{
  "head_dim": 64,
  "norm": "rmsnorm",
  "qk_norm": false,
  "init_std_o": 0.0437,
  "lr_mult_qkv": 0.4,
  "final_lr_fraction": 0.05
}
Each number is 128 + 24 x the weight over its row's rms, rounded and kept within 0 to 255. Layers, rows and columns count from 0. Numbers have three digits each. The size before them is the row's rms in percent of the matrix's.

# layer 7 attention key, 256x256, rms 0.0354, rows 126-255, columns 0-63
101:125127138136116150145137082103101156146167149153117106144109126087161114136157111142181100140114100110110088101090135152147118098105155100094132132127114176103099150127078136101123161153140147
103:193125123118104162099143143153193117149115161126154096108193159152165119124108099136137112125112133079120134146118119130099119146126151103132171108112142113170163169125132185111154129103107092
069:117077115067140146095131116153103077122109137125148137134119130084182130120160114147149153128142109088102172123095131144103114125150113143091097109139131094173130108117129157109128129137136092
077:124161157126162151139142109180105124121103120130115111086112103135145151149132108145168113127101142147134092169157142117100147126150099124130149128124149106076181118122110142105150090138141117
073:111137079141141120139137111114117128137112117106128156114133124134102154127134101140175098113176170152111152120109110131160126128173145147162133124154142103122123151092108122139138137107110155
070:130111103122139100143153123109127164107126112132110058110126164158126085135134126106173106130105142102177110153164132137166114094135110142156105122092112117129141139104154147113132128149163093
077:177152131144153117160101184119167144148101101108115157116131130144138179156118101131124093137153163129108119147102159125140148115164118097111158141144129121152141119134116085152152108098137097
070:130123110176121112099162152138134168169152117139151150113158118163135127148121140105148140139132147144118100144143108139114147137110176150087118129140097095129088124129114091109107167086086115
076:101123168118146115109179116152135171148103076161118122144136134085153105150134136118117153160086129122183127120152133145158104095133144155119113116098082110066170155129169151146130134101098120
084:169129117139111141170119112147163093146139149125146156137132112122138113163098112142111176111148153091128160120120182137145107113109174126187129116180109134119145122155127143124153121147128092
085:134098099178104149133131153119118130098145122163146097103129172135129104118147138148104141159139113132100153127095170117150118135104144217120116071094134106121097108159109141120125156076148129
082:093105181103095108146136097071104121114135118110140153134135166156140113079123164144117117111127110154131085162111143177118115123139104150103103139093143120132168109105143157108102179135145141
082:140171165171126123162125156102121161133127142108112125107130123158107164133075090158129134100073154142134120140137143110162143150107093077139111089137125131108137128113170111164149115156175141
074:164126090084115102098110134131148081128155124091135127097141140088110141152131159117185107151111105111083122126147089161130091129123095077174134142118135137187106119095166141102136115133133119
084:149122136153128140139144109130126129166118157123140146096107112113121155143081121182187157094147131126125125168153124155120152147097096113112141132145091136089117148086117137089179098117115084
086:101115180136083129132082159110120150093143138131128134115122117129127086136128127135128146083135070135115124131140116102115143175091125174112111111116133098109123079152143138133097114142143120
101:133174137132114111151137138143144110163130123107135155160138103113130133159128105138158101138127140114122082137169098141173146092106089118141146107139181161115160101151129106156137086129146134
094:150102103082103077152139129171136124127111103107095078119128135072121153148141146099144124121140134108111148125073123142118132136146156123181138098113154157150122155089155096160151126107129155
102:136158102098174117120116115131123099114100117157137130130161124108127134126116118139135076163112163127099089105173104174149135061128146060132117104106139136125141101143137123150149132122140121
083:145164079115111142141156121158161117173107127133148155130163088136124149125121107127105147121151120114120137084135157144114145100188090080123133113117051125101106158109178163094165098156162102
092:171123162169130129136107147168114110078126154143141126142153119139135164122128111164191116131130139088131064094126114156114131147103085136112117131110125171166136113186137096142136106137116092
098:114090124129164117132136116091107126154101122108105149100157107142123126075170149117133102088153101133128138114098102111126125143120135148102127150168143074066150156081151106129077143136160127
094:133106112086170088124126117123176127116133131071112133183139107150170080141142105115121185141141101150124133097127138101103136154143125136151096081098110067119112100110116115153077138159134152
095:141153166092142118131119153127121107100121144141112150126132137131122176129109155130122136152131134108175075129127166151134126117169178081143150159183178142150125151152156108116118140135142133
111:169144133153110132153131112112112126142131103139119140110120114099141208122096112153177100102101150148156097135140114162147137121132143064117171106142133139091159088142165145156198105136109117
093:139112113120094164149127154117095120126149105169123087128148148135135129134162117154125121101153094100143198125128148116117106188116119128081135158128103115111133135165064125114147107115139106
118:121118136177136154114118116129151155123139142131145121117147119124107103145108135118128154139142110143099168103105109112107172149148133170107130114075144097153125156120130112138089142163080112
103:131160089098141140102168140126149109164145099116122169145130148131107137118134131147153155140157107148135125140141150139142112086114136119189137123171130198125185130127162129109105137115127123
109:120132135101131090123120111104119135146081101120082140156093103126130143133147168098089142102138114150140145177105189126125120134144155112153178148168099116134158170125142073170105150085176133
079:113134121127139141111146094095126095130109113156107080127174129175149148131119075107113114129171160143109116120119146098121173111148150093125097121166056088127160112083130148137131148149121126
113:116186138112156143115119154121093125128112137140129146152134161144121153143097116144137140136143145124190072134127122151138159076147136103161107148108085147122107104128104125143168096155091106
087:106139175116158141146121127132132132125127130094092133115097114114162155146141136127137110124126139092189095145133159130143096134123116112140079147140151124109119093162143136115156123151141134
098:137097114124082112141141088115128137126105152126086147122123099157087138113167135109159100121141085156090153093125145126142153145099134147076139144075142097112093169143153121152051138158122112
095:108133164139121180128145112082147121101123124139135144120097126159153119141106143104093155096097125111137126107145149085116152093190185104144157131194131160120129119096147123159152128122126124
104:090121144093097121115125107122139126135142108101128112156119120097114104170151114096134167129133115114108125113134118137144097129157129143091079086133127088115127123133111098108088120130174145
094:163080110119147151129168096108138116136144131139133090138180071099129094141194117141151104055109107116172142119123164141119131149112108119161148091119088125118122132121131158141116121144091108
101:124183170126111126096165143132120135120145093123153115119136154166169151112124132124132135108112137113142099118092130097112130116126150063122099153133162152056126155111119122136161130131129088
092:070132082167136106116124137100162106118111089092095124175139115081116110139149145122094119115102091123161128152176098150123126120117105108148100163132157111105128114167111120150120137118113143
092:120139148095117092124129130115170104136142132124115103100121139100076135122095101086139141138112120075116116166145120128180144179095106099119139094126089129147139159144133097119202132110146137
129:158152136145148148131147157175123118123125160122144133104126152143097157106102134165114133130135125093136121138130139125120161107136092100158105118113152149126122114134123118102171095153069060
097:138127059100130118114110105163115149158096158139129109160135169130121153121140121158103118133086105134154151114133101107130093122132126130138036140131110129124086137121148113115149138158160159
096:161132150149136153158148167164087176102119161141141140104126129133124123159130159165127141126151121163144133153145119159096120110075110152095136133093136142141091119102124108150155090135099116
095:172153126121141132133090112117164154100105136161118163149135146142135153153076123185117144103141185117101132099130098157146116093150148107127106122124136161124112113129149131124134159113149077
106:091056146127130137098131146140155147113114079159142111122158129103152116116137155126156161109141106158127101140109145140138097155118138173086120144105133130124083121157094105124086135139107168
097:131078150131121116107175119124098137153120145131078195208126118141145109118137127134080134115083185138114158138089143133158096149139143127148123063128121124138149140135156117176133158090147139
101:118103117117081103100145114113177112136161108144150123185128124149148114133171143103128126133129093110158083095143142144133113116107112125128177154150168086112138148141122113108118142124164161
099:108100155118152096157140158135093103076084163135151126136127136152109136071080118168068103132131127107130170120116128118113120162128119108102166116121136174141132151157094131094153136148095083
094:160125083158118171130103143130127144156111144124128094138113130151088083164095097137105109136175147122167113088159149161121137109106094131153135146121107124167102146115160109110167124158084141
096:147143172146068143165064150113152106116114152132141141127111087128113119116118099141123110072099123172145129122143085118140111116148116104117114186118160126095156090102105148154174152175113135
085:152145099150159124094179155101106128128117113137120134092115164117177159094110147157111136127117144136155119151166136096121092120098118134118182130083183127107102112129133134102130161152148111
095:136106135145063075145104090142116103178100110143158112126161109080157119153142109139138101120123130169126135133101103143121131105171142165083184118123116138120095072107147104152098145099151180
083:157098143131159110128148153100141094155128127143129121153129143152106088129094146146157117133137143122141105119132139142152097124130154086132154211144174153080095114161119129044136152122142104
089:165134127127113133126133129121159156130132099137172143114124162143115144084151107116160120115102139134122102104123139158089130141177124085137142134138132142114128142141146112174110100163168105
096:118127137112147127150136131148134119084107124139148126134162095095133125153123089124128102157155120108137153129129143071149115146138080112134131102144096175097121154132143128138110129126118136
087:117157096105132111100114139142127110162099148143115113137102114146202098112137124116113113137145150157143113127133106114126188119161139120128089123127150134121129140151086140143136120088120128
094:120172148136149138132111144149141162082150175165091110116130146146133109123121103134110136127130098145082177141121128122140138156121145117107113117111111136105129114123108117114114138123101126
104:118103137167127117137136116121093166141139153102106092114141125114091113141116134147160120103136140095094149110120148114096147147097117131132111091133132125126164184113106134167137139075113138
092:156127133126125143140139146111142170135137115116118132134143122135127131102115083134092111119127126130127163112145136110114123156099087080169122127170133122129137166096118104103123123085120133
089:124119092123114111123112080111141130124146152150120091174095107094120100131130112113100171122094132150099126085116070127128117132121099097174133099143153158115129128136134154183131130132136138
098:092143101107130113134124094135191133148147126123123189103151145144173125095124124118096135110101136148119144102090116117156120132138112141117109117140136131187121140116101154133099095123179124
099:140124110113079133132173106148121108124118135124112115135149125132126113139185133085108181152142098149133139150134166185136115103148157082139145153076169115158124117153137153118093161136124141
096:145118129138140151120133125132079122131138176137131141146171115145100157103150182056136125144100120148169105132138109105095104092140105147109106154128121152120120113148139167114137146112129143
099:166155093130098130075134122129117109122068106130175148149160093127101153143126111123114139149184154122138139131147156158153118104157153096163139147114104155176155162131117106127131128118163104
096:117122147126146123129113125099077097109166106123128103126146148125156109111108099116121118148132140156127109097145160127143148132146129137142143142148093098149120087159129126118120133132132158
095:131102091110119155115084148155131108118130155134118146132097134111134125159135098143113101146146103133110117099145102137113184113075078155097107091125144072094121104083090160158160122153119175
100:120110119121158095135143148113125119136130132077112115150172130107174108129143133066125113106125098124104094168083142113127078125122162109107127135144140133129127108147162143112137137130154102
080:133136157102160175164131178119133113096120124119101142125163174130140141132126148113136092115095116119125119086113106089105131134123133104125130138107155139114136115101115140146127140135133139
090:139107152146150141100128091162145090155156181098169103134145162131108139126128162156148125157119137155163132100118129109107122125112157135147113157166162162119157128128156120117139138171086126
082:164118120148101150135134116143139120105100160105069138111160138169133132106149099109098093099087121125119148112093160154097166112109125153122123116139157145122145129129129123143112120138129124
086:117073084140144167137139113107091125115128126126134111108104114134120122096154158116123178142109123154155128075121114102143189151128146161136134110120080156135151125128158125149194134153119131
088:170163096097121086065138100117170153110088143120097114120134128110132159142129131125142067060148096120106138161123157136119149105129140155122127099137142091118110132095118142133101132163138142
086:136123135114098135145145137111168096105132123083130119118139101126163112074137141141149155089101126089120139143141131154133134103128091122119155087097160120110122132194140158185061106168149131
078:118126091153091135147131096140156148140158113124080118129149143115147138127129113152118073086123130145111181131108105105121147118126136132103128160092118101159117131132149150106108140098158093
086:120140102178121122106185083070139116128125148132085127118125124133123141128165096158119098087101135109125099128130171147140131093127141122140133090138135119075141140104139165159104149106156099
090:121135181156115157173150119124118126133106095123145114106151140174131111124119170099117114152092154134132116146144134156118093122140138153152137100119146102126115134138122161150143130181126081
084:099134085080166162155124056164160150120141130125088097134097101135158149113119132176153131131164107110102169089176118150141132154142135144079145117139152121175116113156128118137131125149104119
090:162075154130126157143176109142188125103121146107172145098147097145125116131129138132144147105097092159125166124112148136136125149129165171114145164154138079136105162147135112133084124154142135
083:121152160109127168150128094133139141130155131088067139123104168087136089124131138132105106123157123117151103139171113126139133130083099165159156135132113110090136096095132142113115153184148119
088:084123135139144117094136097148121129129114150121146096138080110120137155143127051148121106098109098121100128142151123125114133150136186148125162130148132131142151185147137102130099154185136144
087:138117148133135115087101137114127168165132161114103143150124133142132162113145120133116105127129069113175104095138149143121119077106089132075137070104124160105094113139083151144143108137120129
095:118111100133149109153135105168082158156132150112160194109144118121158159126125158100115171139157094079118135113154124118095117145105164134137151158122124116125118133113103120123115119145113136
092:109159159163154083117168116111080118122152122151097108176099137132174149118171116141125112154133155152164126112139134114167156141125122068112134112113099122153115103160143171141122121078167110
100:148111144090117150127111082113153108130110171072145126129129139110110111097116118152118117055134101116123126087118171135110151120087118149120132132134153133140139146126185136131066118144098181
095:114122169094123143141144076080097118099124107135159146158145124104099122105167090142111138190146129096148107119171167126108141167120105146106139112125151150134156164102143149130111135130148145
092:112116096095097106130089088128163124196141149098113131101086126134145128122132153128105195162137142131145132133136128114113114094089137204134126152119142113121126129162095080128108103142096103
103:153127150146160123167112114111186153136120140157106080153093105141141111147143154149162106116103149105186082132068166158117147121095137128181125078128151150111139112108134127122142145106099109
099:145169151129153127157097111086109160158138116114126136088134144080141143133126136146099083105122132128137129121176131104092112136168109090108125103138110168144132102115108105123160103097131111
094:084147151074101165117131154118107110089100119130134121124114104120132144148126115084172133120125109137129137141101140108097134148151138121098116086178140133105154133101119104126135075177127149
098:141146116137151124135121098104131141135155077167122136145144119152116111123122152102127121122123155155105170139102100125102095145128126106112164130136078107132113127125132110140146125113151140
097:165093107123120122124165108143152093169130122123116164098142114135107087168128151088137129116116095129135110121092084175128122089101170160161115135095138149117136143093134133179126133144143160
115:126130103172097129149103105150157146154148151098138119122126115128144111132135171132116125136109161110157168116178114122139132116132098119157086110086125109116095077136113161117148131095121120
092:139108148088131112158085156136125150133129138182102089122131120161093182124158112147103123125126094106126121130163129092118106139135126134157160110120153134137166134108137073163135123112141110
105:127132068158140106158109124117111138120101116133106162101109141100173103118107114146118095159150185117170160199161093128090151163131122105123106163103123150156147113139123131108121080114124100
098:160122151122142099122112129107160107109090152096096123119113123167127161141099172086124149092135143131157158143115137130159116130152125157105132115134133121089091176150151106163093154071115126
106:136141142125115141116127129153137093106139149127141103153090113142118124150132102078122164185132124119095186129137125128157145117133163082113151173132097098154134108128131129114161139119118138
097:149153120142143136190107153154137165140150135116133159115143133153200132132137115174135129125126110092188146080142147097152148120121159119167108119118214118078122082119130138118137144110148136
116:118108107098147123139096083123119107123149101141121082155114108146103105157111106160187167081149081132128110151123126131130079158137115148147180106135145163136137161138147109125069113108120149
102:119035149097149135123108193129115083111169138155152126116121131139132140124127112138147148118144109135137126128125132134136171157118093138087158080137124173102134152109107097113082111130093132
107:121164113146078151149155123150129102131140118122115117137127150125135158109134185107104129120111153158163137119157097126189125147141148119138153127132125114118124143113141151119159171082158149
100:150129109130114094140100111127105152147130123097124149104101141192153155144104149127136146134113129103118160165076155110124088134125105106120142108117140133134139118110111108165157104124117107
107:164103132126116088101151086112159119159118094145129125144131111098144095112121101145089134073127179166117105150131116123124137102066122152114140140115127101139113149128117113165132140115158123
115:132131099158115166094137145124135130134122158172096134100140083111104145113161127115142139156171149111175128112149110079093118172151114080124117147112092150151105130115181155153105127151133134
114:117088160128110105135150157164146119093169112111140102099146114186113129147133168101160139128136129154124136119121111164191118129162172194123116120097133149144132141093139159094128147114183187
118:153111128113139130130154086101099093138150114170151141160162142142129131142043090143122153164139141136104145134129109125100114136147130117135156114136104124161123180095109079131122164116139148
126:159107150145119138129133105124135154104093122126102103124156132159136127134140147105112147131146144139111098130122102137161114157167110157117154154132135152104139128126122145141135113107143145
115:107131126100138112111091133111102124125112103125181182126147145144113105112106098111100160125164134106147154116136163109144109119127127145109150139109141105100147109108083101115164118134146131
115:097110161123138157111132113135127102153148148124131137130140153118149132120110118123126153097125112128141140135113154133114110129176139159115137133137140129101051171117156112115096113114132134
124:133123125138110147113149106120120133169096143140106138150121144120191114159120115096122140112111131129143140132086164106138117138130153144149109109135100154111122144097116122140144137148137114
117:140103132120135140130107128136130142114147114108101143095115147128145167146116135131171101146108117143139099136116145102099118153095119138106135112115125144120145126112152120175123094142142100
117:099167118128109113113102104086142112157146130179124135106105136129151107122128116129081123127135151099138114129137115057086141114091135129127149131125174151132122186114144108131131128124118086
115:132089151155154107160115178113157159125104119154136086139141152166142136104130082102160190116155128103143139127111124146142136128088117094134113132117166141076156153110120139161170126127126108
115:131136136115114120130202111122109128142097142094085119111112120089144121093113162116108122122133100140132132082147132170128117063085152160159111096122151147090141142143140071122115139106103120
120:131124141151144146136119079081092127123163140129135119105148100134104138132105137154112129132162138154113134122128106131138132127116123114112116118157139129121172127151145081135107140190104154
115:088097145122120147119114135136109156119100165142080166140125129147122118112184135152107103147136139131103168130115128161127159087127161129110134120175097136126128152135120093090117144119134145
119:075119133164109103117177126167142121095151075112103121168132117143100123129164086116084124164129124154152098084132094146128111106135095137127107142120142115128166102128117126164144137128105134
113:123115129121143133164095169084135123102165114081155118110097143138148164135107106114115149108102128125132111112136150159169138136127135141093158094148129123126098155150204085160108130129152098
127:151114118108129136117103104130178114140159139135136117117141147123094120125138136126112101128136148100166143135143169108092140114143161139154114137159135137115080114144095113150099135081135101
122:124127134159141145109124121162142157153105151144170158126120141111121137111071171115154104096132158112133140131094144144150108118149157155158109153134099139101131129129136132141126138148121156
120:120137132143137150173092079158100158116071138109142143159119138099151073133177132119133120116131121103120122133155158132122135116101181156118110109159108124106121127140126138111094126149147159
113:161132135106127128127079134128102093130116110145145121076115125144137121120126143147122116117142108131126143146103151132150134170137156105161110100154122141149154135155162136099141099174115090
112:132137168110157100156142161124162133093092114123106168131122121126148110100124107147102115073125133118118156138137173136149124140153111143150094137118165151147135147128119129149121132167146164
118:158123151139131130116137112155146104131154115186123128128137157116143136121163129162126143106092113118113168142140101103095080173140142163122146159114123138139112141144153126122143103102132129
121:143101116145106124143156137112122125099120115126172116108115137189160098122139134113126156111108154111112084100132126108137118107072149154092118188080113148127152127122142080121108134071126137
118:105162113108064126150111147111105129122121126106115145103138133110173142120141139122098138117113111109126112094144147106169135158096178130147136184138103140109120175065152099094115146151120140
117:177104147098152131152124140142162130130167142150117093167109111113134148143114146138109097107124159113148133167116150072185144162149122128098128207122097142129113105128105140121135113138118122
117:113134134117168154094112142095152138110108155143166109116104127087067142108146137127122120161136129132107173133076131101106142122124104132126121085103123160107092141081102146129127092130109134
110:107050120089148122165096105154138131122146142098134146132132135117130101109134126151166172096097122084153119111122113165130128109140100108102148098127175130122109109180102133156121166126115134
117:145119153125121169116153112147164150142158111100125115132132127136124138111150141104126167093144171145126153184143164191110156115133132136152097204108164149141097103087120088135139120111111103
125:127153105094144116132122138136130124098133120164091137182148157148155122119190111124107124122137135183082116154145152146133164140150119113103127094126151165132171116147120174111126141144115143
112:170135128132211100107097118139138142153141124105159146146117139155110158143123150110116157137188107131098125101170086163105134122130112119106105136131125137147130133117128115077132130165143164